Weights of a small GPT-style language model, trained from scratch on English Wikipedia: ALiBi, 4476 steps.
Each number is 128 + 32 x the weight over the matrix's rms, rounded and kept within 0 to 255. Layers, rows and columns count from 0.

# layer 4 MLP up, 1024x256, rms 0.0756, rows 900-912, columns 128-255
[[ 94 184 104 193 203 183  96 111  93 129 137 144 130 104 163 130 140  75 135 154 143 141 109 125 131 203  36  81  97 118 141 188 106 165 131 133 164  99 163  89 158 141 204 143 137 154 161  90 125 168 168 151 167 200 159 153  74 107 124 127  80 146  55 159 133 153 127 131 106 175 114 148 179 162 157 173 169  92 139  96 138 160  81 118 114  88 149 151 115  83  57 138 162 139 135 109 134 125 107 126 128 128  97  75 151 128 137 128 163 106 125  90 145 154 139 142 137 111 144 175 152 169  92  92 140 141 103 120]
 [118 127 106  92 118 161 162 152 146 118 112  82 169 138 103 150 168 108  43 120 153  73 130  98  55 116 117  75 117 113 115  90 111 144 121 129 115 199 213 149  91 128 168 127 198 205 116 125 118  96 159 151 173 169 111 161  83 132 173 173 112 103 132 125 106 128 117 135 147 187 141 140 114 190 193 127 103 146 153 133  95 149 129 123 116 143  65  85 111 109  94 146 149 125 169  70 172 165 146 154 157 179 129  94 169 162 118  92 103 129 107 119 164 122 132 155 193  96 130  88 115 123 134 149 178 100 151 119]
 [117  88  42 161 103 194  90 186 170 148 147 156 147 116 147 106 129  72 110 198  44 125 158 100  96 141 138 134 184 148  66 131 140  90  83 178 110 152 122 144 155 157  90 168 159 140  83 125 109 172 167 109 117 123 208 148 107  89 162 117 108 151  94  76 113 118 143 158 114 128 174 194 182 117  95 130 144 166 166  94 145 122 115 174 149 110 117 144 102 146  96  76 111 159 120 120 129 129 162 104 188 110  71 138 138 132  95 143 130 113  65 146 151 153 121 121 132  71 151 120 140 110 115  89 138 125 128 116]
 [108 139  63 171 133 179 123 113 127  73 179  96 150 133 138 172 117 162 145 127 146 164 126 117 106 143 136 149 172  95  83 127  98  95  51 108 107 153  92 128 149 101 115 133 143 137  96 117 114 189  98 177 147 144 116 111  81 105 126 121 138  80 150 148 148 131 105 162 157 154 129 145 147 139 102 108 131 189 157 119  47 115  95 135 146 163 110  89 133 136 152 190 110 119 152 135  63 112 106 102  71 136  93 100 161 103 112 137 118 127 148 133 139 188 150 118 135 135 152 148 124  84 106  68 146 117 141 142]
 [ 67 112 131 197  96 142  63  93 137 146 136 148 107 132 138 184 165 121 119 157 117  92 122 152 148 140  87 174 148  47 103 135 146 116  53 141 137 152 109 113 140 148 110 150 185 104 135 122 100 152 109 137 144 172 177  79 154 103 194 167 149  98 152  72 167 194  86 153 140 161 165 131 146  93 103  98 224  70  83 125  83 136 148 139 172 105 119 106 135 144 137  95 100 130 123 148 159 147 156 106 149 206 127  83 144 154  95 145  99  94 100 112 106 173 129 143 164 147 110 153  75  68 108 108 182 109 134  93]
 [125 113  68 148 125 130  75  57 145  94 216 167 207 115 122 162 187 192 102 197 152 149 157 123 129 173 148 123 150 126  47 127 140 121  50 152 108 154 110 186 135 155 121  91 135 156 136 133 148  92 124 132 135 149 125 130 101 132 138 104  99 155 146 108 103 182  71 165 157  82 143 185 178 187 161 141 112 102 163 167 144 101 117 190 104 154 151 151  97 140 153  87  84 132 138 128 127 145 157 144 142 112  91 170 156 118 136 189 102  94  61 123 152 141 117  61 124 109  87 153 119 114  93 118  94  97 141 164]
 [ 57 106 160  48 149 149 122 163 163 156 138  89 106 142 139 148 180 159  98 132 122 122 185 120 104 110 113 121 196 121  24 146 160 100 142 177 113 132 105 131 156 133  80 160 147  56 133  98 123 127 179 159  93 141 123 183 134 179 140 159  95 114 137 146 189 164 132 126 161 113  89 132 107 134 145  89 151 129  99 168 114  72 143  67 115 167 145 119 146 108 114 170 177  85 167  98  91 115  94 148 147 143 113 163 151 144 148 149  80 127 122 127 114 199 130  86 167 102 119 153 125 120 133 110 136 113  50 158]
 [102 141  95 156 125 188 157  54 123 162 101 132 106 128  51 116 147 132  81 135 104 159 111 113  53 123 136 117 113 116 127  98 161 190 110 101  84 151  68  77 177  98 115 165 117 103 166 152 118 140  88 115 189 104 105 149  78 177 119 148 129 139 181 104  96 133 133 146 109 117 159 153 114 151 197  85 127 127  81 103 130 136 114 107 127 108  97 106 138 141  48 188 103  83 103 105 111 191  99 133 137 118 174 152 131 144  96 191 131 108 166 158 173 104 108 118 159  57 139 132 121  93 109  78 182  92 120 200]
 [177 100 114 100 130 195  95 144 154 204 149 144 137 120 103 137 147 168 163 137 103 123 151 154 152  84 128 102 173  65  22 136 207 152 100 154  85 169 127 170 100 166 104 102 168 124 110  86  95 163 153 109 142 114  84 175 110  96 199 106 108 154 124 115 165 116 123 124 186 121 122 141 182 137 126 140 139 153 102  89 133 121 108  92 129 161 131  78  98 154 123 135  85  93 131 148 115 116 171 153 137 121 116 175 156 138  78 113  81  70  92 136 122 150 195  72 163 104  86 141 151 158  82  83  97  98 136 132]
 [159 147  38  79 129 183  70 156  99 127 147 162 196  86 111  99 146 119 122 154  94  67 129 139 136 206  99 111 156 111 105 184 142 123  98 104 124 138 142 183 141 138 213 134 140 137 114 114  75 146 143 131 159 124 147 190 129 162 147 134 146 159  78  58 104 107 114 163 119 174 192 145 180 153 151 103 128  93  94 137 102 129 104  85 121 167  95  77 141 164 111 141 114  84 137 128 129 146 126  95 177 149  45  98 168 125 121 143 155  86 115  69 170 126 200 129 128 110 113  94 162 189 134  66 166  96  98 170]
 [174 131  89  94  84 146 118 102 161 172 130 194 117  75 164 141  83 134  85 173 109  75 205 106 144 132 148 121 126 141 160 136 102 147 135 168  92 159 176 136  99 108 186  97 154 157 151  87 154 178  92 173 134  88 171 105  99 121 139 176  64 140 119 171 102 168 120 170 112  87 152 154  53 118 142 146 155  55 178 164 142 171 109 146 110 142  87 117  79 110 116 201 102  84  87  68 131 102 165 163 123 130 139 184 176 162 168 133  67  83 112  84 102 123 169 106 128 118 149 166  59 164 129  95 116 103 104  88]
 [135  55 141 105  98 237  79 149 237 113 136 182 112  63 186 137 158  98 129 138 113 133 128 142 119 143  36 131 133 137 124 118 140 189 111 179 170 114 147  98 166 107 188 148 158 148 118 120 190 108 140 159  93 134 103 154 141 156 158 199 125 111 140 182 134 127 117 169 224 160  85 135 105 131 182 148  80 141  95 102 144  73  36 133 117 113 126 123  94  94 126 121 125 136 110  85 104 139 106 104 131 105 109 121 150 169 137 191 122  99  64 186 102  63 121  80 160 123 148 133 158 105 137 128 133 125  17 132]
 [ 79 129 112 159 156 155  90  86 105 102 111 123 152 162 121 196 131  85 123 148 135  81 134 107  60 187  71  88  82 162 154 140  94 102 138 102 148 167 135 123 154  56 167 113 123 160 135  97 123 148 124 111 159 160 161 133 113 124 126 162 139 159  94 169  87 155 118 179 145 159 180 169 114 115 108  75 138 110 183 118 152 144 116 130  81 106 106 137 101 138 108 165 117 109  76 102  88 133 140 122 154 148  37  79 155 144 176 163 115 143 135 111 131 150 104 132 151 122 134 136 167 136 137 132 165 119  82 120]]
# layer 4 MLP down (transposed), 1024x256, rms 0.0633, rows 900-911, columns 128-255
[[116 125  92 193 141 135 149 147 203 106 104 104  92 167  66 140 117 124  90 100 118 131 144 154 101 171 160 157 151 168 178 135 189 129 181 156 108 182 104 106 140 109 155  66 137 119 179  73 151  91 140  95 149  77 128  58 143 167 111 132 129 174 147 105  60 164 145 134  81  95  70 162 145  99 128 110 126 152 142  83 158 128 144 141 113 149 108 174 147 109 157 182 144 134  86 131 170 169 112 103 123 133 142 111 117 126 137 101 195 122  83 124 141  53 110 144 135 140 111 148 121 125 167 109 175 100 153 129]
 [161 128 141 110 142 103  86  73 129 134  96 147  86 116 145 124 105 117 154 128 153 142 147 138 194 149 135 149  97 164 126 127 151 115  84 151 136  63  66 114 190 138  98 107  76  58  99 111 141 118 102 103  78 125 103 149 143 158  78  89  91 170 157 139 128 133 152 114 130  96  95 117 142 117  85  93 137 112 111  97 159 167 126 147 104 128 165 160 154 142 137 110 135 162  91 199  84  83 127 158  93 103 122 189 179 113 117 143 137 126 120 155 131 104 117 158 121 161 101  95 149 135 114 127  65 156  91 140]
 [184 156 140 127 102 143 159 156 103  81 118  66 170 156 174  61 126  94 114  89 172 109 145  67  97  97  93 132 135 137 111 151 162 161 121  58 147  93 156 155 135 134 103 118 168 114 104 165 160 152 170 115 180 155 141 176 168  88 169 140  81  99 166 147 143 109 102 144 123 149 126 145  44  81 116 126 131 160 156 146  93 118 124 123 148  60 133 117 141 123 120 167  88 135 138 113 141 131 111 129 142  63 111 120 124 117  52 132 110 126 130  80 137 159 152 157 126 141 103 111 146 104 129 108 140 177 157  53]
 [144 109 129 110 116 112 173 104 174 153 140 123 139 127 105 146 104 156 129 132 149 157 140 133 108 113 142 172 128 103 105 124 121 131 130 146 118 137 126 139 133 110 127 121  93 115  94  71  85 111 180 180 127 126 114 161 121 109 131 126 125  91 132 120 154  95 149 156  72 141 167  95 206 132 133 122 145  87 201 145 181 129 122 116 146 178  95 121 116 114 126 150 117  94 114 175  84 141 205 123 110 154  83 116 150 103 149 115 117 172  82 134 117 152  93 102 102 136 142  78 177 109  91 136 127 190 112 114]
 [ 94 177  97  62 113 179 137 185 152 116 119 172 115 124 108 189 105  63 109 111 105  75  69 129 101 140 180  83 138 142 111 138 141 118 132 124  91  98 104 140 100 137  90 130 107 132  88  93 140 147  48 117 102 153 152 134 150 168  89 176 126  92 180 134  79 188  82 204 166  63 115 156 158 134 125  67 175 136 129 151  30  76 255  83 186 102 119 157 128  70  58 135 165  99 129 112  93 145 143 110 161 194 139  35 181 142  63 137 103  67 123 133 126 187 159  99 142  89 114 149 102 111 107 119 173 180 129 136]
 [133 135 121 128 158 195 179 128 127  34 148 137 184 104 145  67 128 163  71 175  68 150 145 120 121  76  33 115 144 125 117  90  90 145 149 132 116 128 141 159  74 123 117 104 143 131 119 130 101 144 143 149 167  90  85 151 158 131 146  92 152 122 167 103 134 108 158 116 106 117 121  88 124 114  84 151 147 131  95 115 136 161 188 153 131 119 174 102 210 141 167 110 150 127  92  92 113 143 102 176  83  65 133 158  65 116  93 133 140 141  91  63 134 119 106 106 158 189 104 201 198  99 106 148 134 102 129 168]
 [191 126 114 118 108 123 140 184 141 166 192 192 137 109 159 122 145 136 103 146 159 139  31 113 155 171 159 105 124 161 164  63 122 118 148 123 185 134 112  95 150 168 144 102 140  58 125 151 159 179 101  93 111 151 156 148 112 171 158 101 110 131 183 129 174  84 149 145  61 127 217 228 114 175 115 109 115 114 146 104 106 107 138 154 104 166 179 176 171  97 100  91 134 148  91 137 171 131 130 154 116 127 187  95 135  81 188  96 137 108 121 170 106  64 107 114  77 107 113 103  71  89 110 122  86 107  99 187]
 [102 198 176 173 123 119 170 126 154 105 116 113  94  78 122 174 152 181  60  99 122 125 149  98 134 134 100 126 152 104 100 207 151  89  82 126 134 112 134 142 163 128 125 106 177 106  92 107  95  78 107  75 131  94 107 111 136 147 121 126 135 134 140 126 144 129 138 118 167 124 100  93 149 147 110 107 136 127  98 145 158  89  83 106 155 116 177 110  87 148 154 161 157  96  44 121 175 159 129 121 149  73 121 116 134 107  96 100 146 147 111 140  91 205 136 101 123 160 115 146 160 136 164 113 167 125 149 150]
 [158 146 149 124  68 138 122 155 165 189 108 153 130  75 186 125  65 140 156 111  93 128 183 158 111  72 143 106 134  91  95 134 136 145 121  95 122  93  28 137 103  92  79 109 204  86 139 102 180  90 153 117 189 124 126 130 154 120 175 106 107 126 145  90 134 129 133  86 153  76 158  83  92  50 106 129 187  33 149  88  83 140  86 127 152  73 106 107 129 132 124 142 112 127  38 141  65 162 167  69  93  91 114  88  91 112 148 160  73 156 123  84 159 147 111 141 118 190 104 130 173 117 149 147 128 153 130 110]
 [ 98  92 157 162 166  97 103 110 155 193  62 136  87 158 105 136 166  77 177 199  64 109  61 101 126 145 107  98 135 130 124 119 108 119 168 170 132 145 195  95 134 141 139  79 145 127 101 118 198  89 187 151 172 187 105 159 161 180 170 165  73 151 142 111 127 147 122 176 112  51 205 120 225 108 118 148 145 136 130 103 170  88 100 117 175 196 109 110 145 154 128 104  85 105 172 223  70 136 132  67 210 113  67 156 169 220  68 113 142 118 109 172  86  99 195 122 131 145 210 146 151  73 146 168 175 185 122 109]
 [127 151 145 191  90 150 136 176 120 151  94 158 217 110 125 141 138 197 151 115 113 140  88 109 125 164 123 204 167 105 186  53 114  83  93 127 144 199 151 141 103 148 147 158 168 113 100 178 106 159 187 150 136 115 163 182 129  66 122 120 182 107  82  61 121 116  66 180  72 112 113 150 154  84  92 100  73 142 214  90 169 161 107 152  47 193 120  92 170 107 157 141 150 111 123 121  93  94 107  80 160 145 125 109 140  80 145 105  69 127 151 140  62 130 149 162 122 113 143 118  78 121 153 150 120 177 118  69]
 [101 124 161 122 171 116 123 111 162 122  86 146 117 132 142 153 144 125 174 199 157  65 145 184 148 111 140 122  79 180  65 153  53 146 132  93  76 177 158  73 119 137 130  87 136 161  96 195 145 117  92 129 112 117  68 129 143 100 106  76 132 201 121 131  61 119 131 111  91 121 153 134 137 125 130 128 118  38 138  79 149 113 153 148 153  92 148 130 154 135  90 132 128 176  69 138  93 181  80  93 174  96 100 134 124 156 149 140 157 142 155 162 206 139 109 108 120 121 117 124 144 109 154 133 184 137 127 106]]